From a checkpoint of a small transformer trained on Wikipedia: 16 layers.
Each number is 500 + 25 x the weight over its row's rms, rounded and kept within 0 to 999. Layers, rows and columns count from 0. Numbers have three digits each. The size before them is the row's rms in percent of the matrix's.

# layer 13 MLP up, 640x320, rms 0.0817, rows 502-565, columns 288-319
111:499538511525529583519525430472490519489516487472531503465522499455470491500508489453510503515494
100:476472492502484499484462498444534496542442535493460489524488462496512535471438524507521501528504
108:535485502477490500486442519480529536432456536488464495461505476478536454496486489467519524475486
100:485546496518493502521494495494509471467488496505513481538510495513538517510508473532482519524468
098:474489483525485480475508494496526518514503531573486536488486507534484488472528509487480492505499
101:505473490489494491471493478492512495443442498499496519542505482526497478507482504482484513482485
096:488480509501500493507513469507466491498525505552476518530471516486480521518515520507468534481477
102:549550520474513512497525496517511525524502454551479485500480491507488469522478510531504483531462
100:514513486492504477525490519520516515535517471468494536529509469498487531503495513521543473517509
095:469539556528545470519542515458477497515495482511508485488481539532498448527529517520487449475508
101:488463477496502476481556498514479467531519517488544533494510468479550559474491521518470482473465
104:479496483530494498518535470497471505536475515488488534494482502478470499526448508516461541457493
096:466501500479504516527504441487482471455514496456494501503492485474492460507495501476493499530512
104:501504492517523483515549498500471481520537459488495507508516457493526553511456495474485524542490
097:514475506484518529518480529536515481502482525492511487512469475530471495514495512476497523506483
100:478478510548546522483494482534484511510495529512511466487541473537482525499486479490518487517477
090:491506560498476501467520481477524497523468503519493507455487518472476499474531499507459506467489
099:461502501488469505504481508480466495495502475457503529484504490519552530495546518482500513516518
107:504487485443447481463528519487530500506459491483499489474508497465558509548502487442572530482501
096:491532529559493495534474460485519549523484491476496516470468493505564474470487541502520443526513
095:518506481502472514474478504521463507509552553517487474491451517503518539470532534506539488488468
097:534511483495546519481498532474480506501542520494487518468519515507527484492480469498494498482519
100:502535508489501500463451532490499527469487517521506511493494488467490503465496467506463553481498
096:478525508463530496527502523536506512540490439504456481509464554497477521501496498507514527497455
097:506510473494536509506480542513551528542538572496536479482530477519501497482481535510443518524529
101:506541507535560481546501491485478475483541516531496503530521485516486536525486491511535482519498
104:476463488531490453479517508514508522462512519468506492504476462498502513510494476479465477527500
102:537503502488506493550447505554474520536484535484485465506450494493497513516461555489467488504474
096:538487470513514508471509513492516497538522483510489473473554497481440527449528481456520478459493
100:515481480499463475479522513512475486499504497504510463468471518503514497497532497495518495520475
105:511460516518485491504481466542525533525548525501522474471489502491450488487509459551544467492517
092:529476522483439501508482503508516458542493504463513532490492475516526519507532486510500468460489
098:497545456506476522504515494510504481501479541515533497510523495459490491485532521496472510494478
102:491476479517498533491478478557540499470509503494479479517513478525563524482499520476517536483462
100:509484499499510534483543485494510471476552482495512507445526509451437458513484480514455498541507
101:552473496504548467513512544507505494546513499494454524497497544507467505451500495490523517471485
099:449498529530514506462475512485550472554487513488493526491475542565473525498489481524464458534476
097:494504522494539520501483507484539508473473508505504495549485514512547467482516509486504502504507
100:508492499492513480476497497472524521478525478477506494506522539543483503514463480508489448516473
097:524479502502469496488503503485508506498500516531493492500516494513505456496495455484513470489563
101:469549483501462521513445520525517485530521538488509522486519451537491485475495446491477512477429
097:546499466545475457508483481468511476519525488500467517520500501480517490468480504518524492512462
095:536477471463516537537476500469494508482526571538469498487511490556461489538493497533536485513537
091:495500515488515521484523462528464514468529493475491515568465535506494512473462534495460516506496
103:462484509505486490473510474519487535521482536542489550511534498505461498503494493492486484474469
099:511507500464512480488490522557505548534512508554486484544446468489493520511480523459495521489503
102:504474496514513514485511495486503495507482494520483506462557479499501489474518511527528506514541
101:513481474511447532474473515492540507477474531453514466506514496515522479493519471511511470520482
100:462516521498506478494452453505508518463469469507496500497503480498501503495470435528466526511560
100:514495524509474542504487537496525511493501514523511468486474522502465501494515488482555507477504
103:484553521553526485503523510482486528481506547569464460508504512502476511534523469472523518507474
100:530482482472502485503466474521499464496535526523533468521479478531468564464484456489507512512520
107:493477511523523461514481495538497477538501540478498514506444513456517491493495520489454557493474
095:502485508524470538526510499494485492508517458506529501557494471467487496479500475504473498515492
098:516531539455482490523484510481498500499513509560463547507486532486521541495464476499521463482530
101:507555489492521510492483481494476494536510492500475473520476525485468522519474505457510468470517
102:491517525523498545540545539492513533445491520512508528511526464496525522430480504513498509486559
092:493469490474517497510479463533490490515489503534489482501510494500494507467480477536507502497488
097:486514494481516479482503482527506503535510492539500519540491513459532524477490501503477513507496
098:488476514537534518480497428480519502545531504529467476493491522536523478509437501517509479503495
101:518560543513527458492537529463521472489516490504493495466489478474495468484523519476559566534493
102:514477515491492485480548505505530474518465511507481476509554485515488510455521482546485509525480
098:523542506502501518484478471529459472519500503482511531479491502460507481486478527521461486509478
100:464506508476508496479475448486514512514557477523500511531498446531496478492475509474504497429507
# layer 13 MLP down (transposed), 640x320, rms 0.0768, rows 502-565, columns 288-319
096:525487489509545447538505491487511525514460497523471468468462511500521496520538516486505514487511
106:524521487535521496457494502549495484466477449498539499491457530545504566495555534427508485482509
102:470500531537497539466486476504493496540474495528540511500509520496546533500509491524512490462495
100:528516459535456501504526538500499538478513478484491492456490494517464484496569495503494484460471
101:531509475457512556528547489492480501507470496471496488489503495513462493479473481522538478515471
103:500476485482509476448472529485553489530518521517480488511474549514543516476485523491494546476537
098:525502481490463505536497480483498498538500496497513498495544528499485513528512495495512501502531
101:491516505499457479477504529504506473487514485537496481525507487463493524513483515539555492539497
102:518481496449504516453490480477457511484545467459466476485510494468550474532520512472542518510481
100:498463512501508533482449504534506515450487537491515476490512460519495484491504506428553502474510
101:497552533498481463493492480509557479487507501524474538482434489503505491497483466481524480477462
104:472501495531522475546513538534534499500455469528461544461539526493511509529515502551487464504512
097:489512516498552470458534460496495503480517506509535492514529499510492450479449499534553494437531
100:511491491499467510490502466483480504509497526502529523510511486548508505523475507487501482496530
105:526494466513521470500498546482503456542523521497531494506527486487516483474494496478515492542533
099:482507467499507498488518511507497448527509515489507505523525512502476478507518491489540503511548
095:491458489521480484497500526520499527573503438496508520508478479507492527493487500485508492520513
101:496535554475518492525493485522476462526513510517545435489512496517487491513477447489513524525511
091:481491481534519502502508500467522488498520513466508521534516513504456548493464523523519519529485
100:527504515460502501488494514531511485471547531499514509470539543485472510511486501481512494528477
100:471503498514474503513534460526502519472433502500491488523476523426514447524510509506488500534485
098:518514535501525481451495535479492497489514539505458485529523504488499484492497508471574535496464
098:514510495539444482445502525487497530546532483487513498495506503529515457495503500489532472526521
097:484470474530520488535468541453471514484464517460491481518494491513482467485526491455463505483486
093:485501525501525468502534496498493477529540474494513498478507496509461516483467474493491500522527
100:501526543481542473490509515479496498498460515504482542525496498523478543511511514464490512541498
103:532475518503475505530528525508558520540495510504484491505485487513504469464485505483527476492468
108:483530567466485541500490506494500508482487464533494511472480491519498476478500487466488497554494
102:516499487492488530503520511472492510477471557505431498545502544485522511505491469493499493507523
098:525502491501520498539465515493491502471503487525451563503527521494485484517524476511495486523498
103:499501502478520514505536511509512466509503504478504487514519550521498453522543490505510489486496
092:468520477508486521515471503528485521462488477541506467458534483517511484506516497513469547499532
100:561511542525501517486498512498523502505492471542462522520549505453501498499526525499496493506505
097:472516530495473464516563463500504494484515463444515488448502474527490512520498449497476513525513
099:509543525500491466503523505511465516503501508504467479485494482510475499507500515492526454487445
103:488477528475480470501483470527518500494514534527488486499498468478458477534517587505515506477522
100:513497537483526517481510522486472474488549543509490481508492513504479443552483459501543509514495
099:508547493471503471511526562497521519519497519516491535483511475521473487519544540504533546526464
102:495486492532516485501496513516523538543505528506500491454515497489492515480507544495467528483471
099:523522460509468424506515522511468526474480486510508525494516497477490474510535457481494465536507
101:477480470495517501499466493521467452458477472500491492529464494502532496520514486498490489476509
099:481518494530541496536525530535473526513534518536488515503448529496506518510521562506560483484544
102:469480490497491528487515494504534541479524486535483510495505481493538513454489504526444526506495
095:492521498483475446489474484484502511473448542476509504537502457476487517507546476504538521514497
097:526521521510521481518513489521485484468493473513488501502548499524495523493522490453508505515480
104:547473492493530504503534504528470510464506526490474528477516508523502502509511473527544477509485
102:465514508548510477470481479505514532472513437476498505484496472507458529513512486517501490471516
099:481526529548462514494538516477509479470511526487458514489503511532508446538504503501509510490484
101:516501565535512545494505484503506503536513515491504501496516489521506515520439509476479444468490
102:514455487577483487463473541497520488486478492472460505466506484518555529519548520498480534536478
101:523470515466479506525519529467509520533492506503497510477571538494553495490495493551524513512505
102:488497509526517508468517550503497577544510519491500524502500484500484482451510520521509532525501
108:486499475545501485546509500511502474473508478474514512543540472555503495512506488500477525499542
097:561463515487538476505472493524516512488532561487528495482494487505456487512471461452472529504481
100:501470491520528475498484492470543510505457501518519511507500494453514489480473514498501478494439
099:501506496472551495498456494503458520487528509517500494484529523469548491431456500517503482514473
102:534536514507488517466497491474515507494518487485517476557477520472448510510512494486526505479487
095:512495507519497515506515486487532487517513493503520519473527515507530482520502515456497514509459
098:479538507497480476536534490487459531509469509491498460550522494515519522549552523513455470439484
104:461488549515517514522511512499493494453475512525484500533543485498527469497467465522563535511497
102:531508451515454530513503548483514482492504535525518527480519486486474471528502537512493500472483
101:500498518485516503549480452519479466533501513467549503491460557509527515521454482521527500474517
101:467481497467501508533517516481474486520523534475516482528512456551512524487512461475499513515515
102:505507518506443512464526528432502522489473508482491530504511528508577505560493489505443481503481
# layer 13 MLP gate, 640x320, rms 0.0777, rows 503-566, columns 288-319
104:511502473481520520495524476510514486458498464536504476496488518529514460563500563476470525514489
106:461504521520478512480492482525486489574493506472536493570495515474527527507474521493489553491503
101:443523518480468486498513497513494533469499513527458530501488504547492518479474469541456494552508
098:525464522521500500523506439488485522506513498465490481526476488452490481529451507488481515524491
103:496482469519497484486479476486511490441509457537485457514536546524494482565488534484517553450497
104:473544501491530522518486500498558535507554519524492472477505486456545479486482441533505484479505
101:475466468484521524513513520476546464512479511525472480504547470518483485473481483473489491539496
101:505467476504541500518495502505459506509487552512514479561516480489507520500507506485449467476482
097:539487456456521488497481497524466493502542490510496538460491489490507489515509510471501549490521
098:499520511495504473511517526440483538430507486522540496495458471492499507484485448513499494495522
097:477503543493507522480486477530455493451493504472492479482439523515475463475493526489522473460520
101:484479505513495470511458485489529569532517504519498508517505524518515497500491506493491526527510
099:533536553532520508488496537529538499469539517515478506520502489482517539507497491541504491519512
099:492473479474470508502471469464529452531488505474521477518498485526486517517526468520498518518447
100:513501532458494505491481523504466450506514510502490504489508524515504508551491468470494511496534
094:492506446497494508498463509473530459478517523516535505519524548491513475511488455525498502475501
100:514530507515523549501489512474469442507469493513529473566485519487472481446495472564517492498500
109:514517533498531532535454514426501474481481539508507476505550462505515514513553471515499493523524
101:524512481522470486496465489508533497479507542504477528544459499490500525508452535473524515487492
101:454509529486478516477491477541476476530479517507506546498525502488508481502498512491468474503515
098:562503496473545496504506520492504527498522489470535499494499532483515491501484489495475505472528
100:460527531481539478515525550486495507519489490475549506501476436474507482513486482520546489523517
098:497507465518514471524510520511510531481462580503485499514494505523507510490507543511488543470486
096:516462458488521538498500495498498454462513492508475496511496496512468484508548455489501466485577
100:485458542458464494527502502500480498502512509500517460485502515506504499509509461518475527490464
102:506492460541541460497479535495493511468549480489469505516485484487468493500478495510507487494505
106:483502514516494538485491545499499501469480491457517507514503474540461496528507519458515523528495
097:510490501530515483519529511528507514511450535494471497540486494524510456532516506489447516488453
099:484468498523484497496496495491481504500508472504523537466504499516487481496506491514475495483550
102:470482501530454467501478500493467481495516492531489519482546552477546496489476498476512517445460
090:455518458462510490449475481550476522517499482479568499499520475472512474506499486522452529501455
099:510481544529471497529522502519471501486465481549515478475450516479488451493471500508479499500510
104:507493490512500468503459491473483531480502486479498450491493486525549477504467465502552518517506
098:520487547518484531494460539510484523496516524473477482477473505495449498498511496509499513492476
103:481476486541540497468480460471522579488534476521505517514490460483487494498520516501487480507528
096:512481481495531531495471486544537453510485505496558516469497463527519473507523523420486500486511
100:487482545489502553518481514477543505495474517512509488462503491476496515532474458456446465470509
102:497485492533492481479505466462549496459494474516517500442537512519516485457481509527520443509498
098:530483423462476503491563515510556481516510483506501489536509468498480470530455447489474507483500
102:474486540484462470519529483466504498519537516535512514552499472474483537485475461487471501454475
095:577518494482525520467502507485549506528514501521533459523494503512536522472495526503527504487462
098:488489498490505500501478485480497529491491522482456499516494462507477463513505516513494553536568
091:493493497471459531494499481515485480509501507520521509537515514514490493438494471531502507498471
106:479521440477539504468492457521443448525491494489495518503506477472527524482526510481491506510519
102:515516483463517492534499566509527477473514465487436521492533525517489488491517506494475477516500
104:472447493505441486500491495509486544525513494503530464516468478530504464510450480472500481501435
098:476475510505482535511531514528519478533486535490508467531480489489513466494455472552486528524481
097:469463465483420464467548528486491506554444528530462499519499485460503438512506522475499548487495
096:554508498457513495483538469458449536517510505491495489486517521463504507489532497518505501489495
098:476541497437497514479494481548492469532493505499571477522518482524475489522483491561474565494524
103:503526456518504516516478478510481493512458504528491483519478482501504495512499485477495470477559
098:435480490477486489481509510457443515499528534501506449482456496491514478520499472557470464466509
095:523489466515468546503496510468475481498506512535538512517508497476541520498499542468513516528444
101:468528456504524525456488480486535501506490498519490498454462516495451501504516499513492467500489
097:504529534503498471484582505475473547512478499507504507487520504527529469472488475496506486491489
099:491509506511510492477520494513515535519469522532499508551456487500491520504489524513500519462473
092:490549538502512485522478483499491475494533532485464469482510466527526523486477489509458497467506
096:502479451472508498512533489487528487480525483553525521461492470437507498490513446491525504479469
102:446469482467475451516489510472495494477501484481523513511496512495515495526509513465496505499512
102:474514503468479494473497485521521507554514484512478507513530502523507536516478472492497482469497
102:499521463514510541465518498528445491493490528483522490492468464546470543537511521472491483510520
097:503479500502531525503507495515486485488497544524520461511515496461479467472531484508487528508533
101:479529510481478524490486565496493497492524510491513502491504497530472450451505510518524517513495
105:510508480509535518516471486521478497517504515526480560560497469499450470491442512512470517489475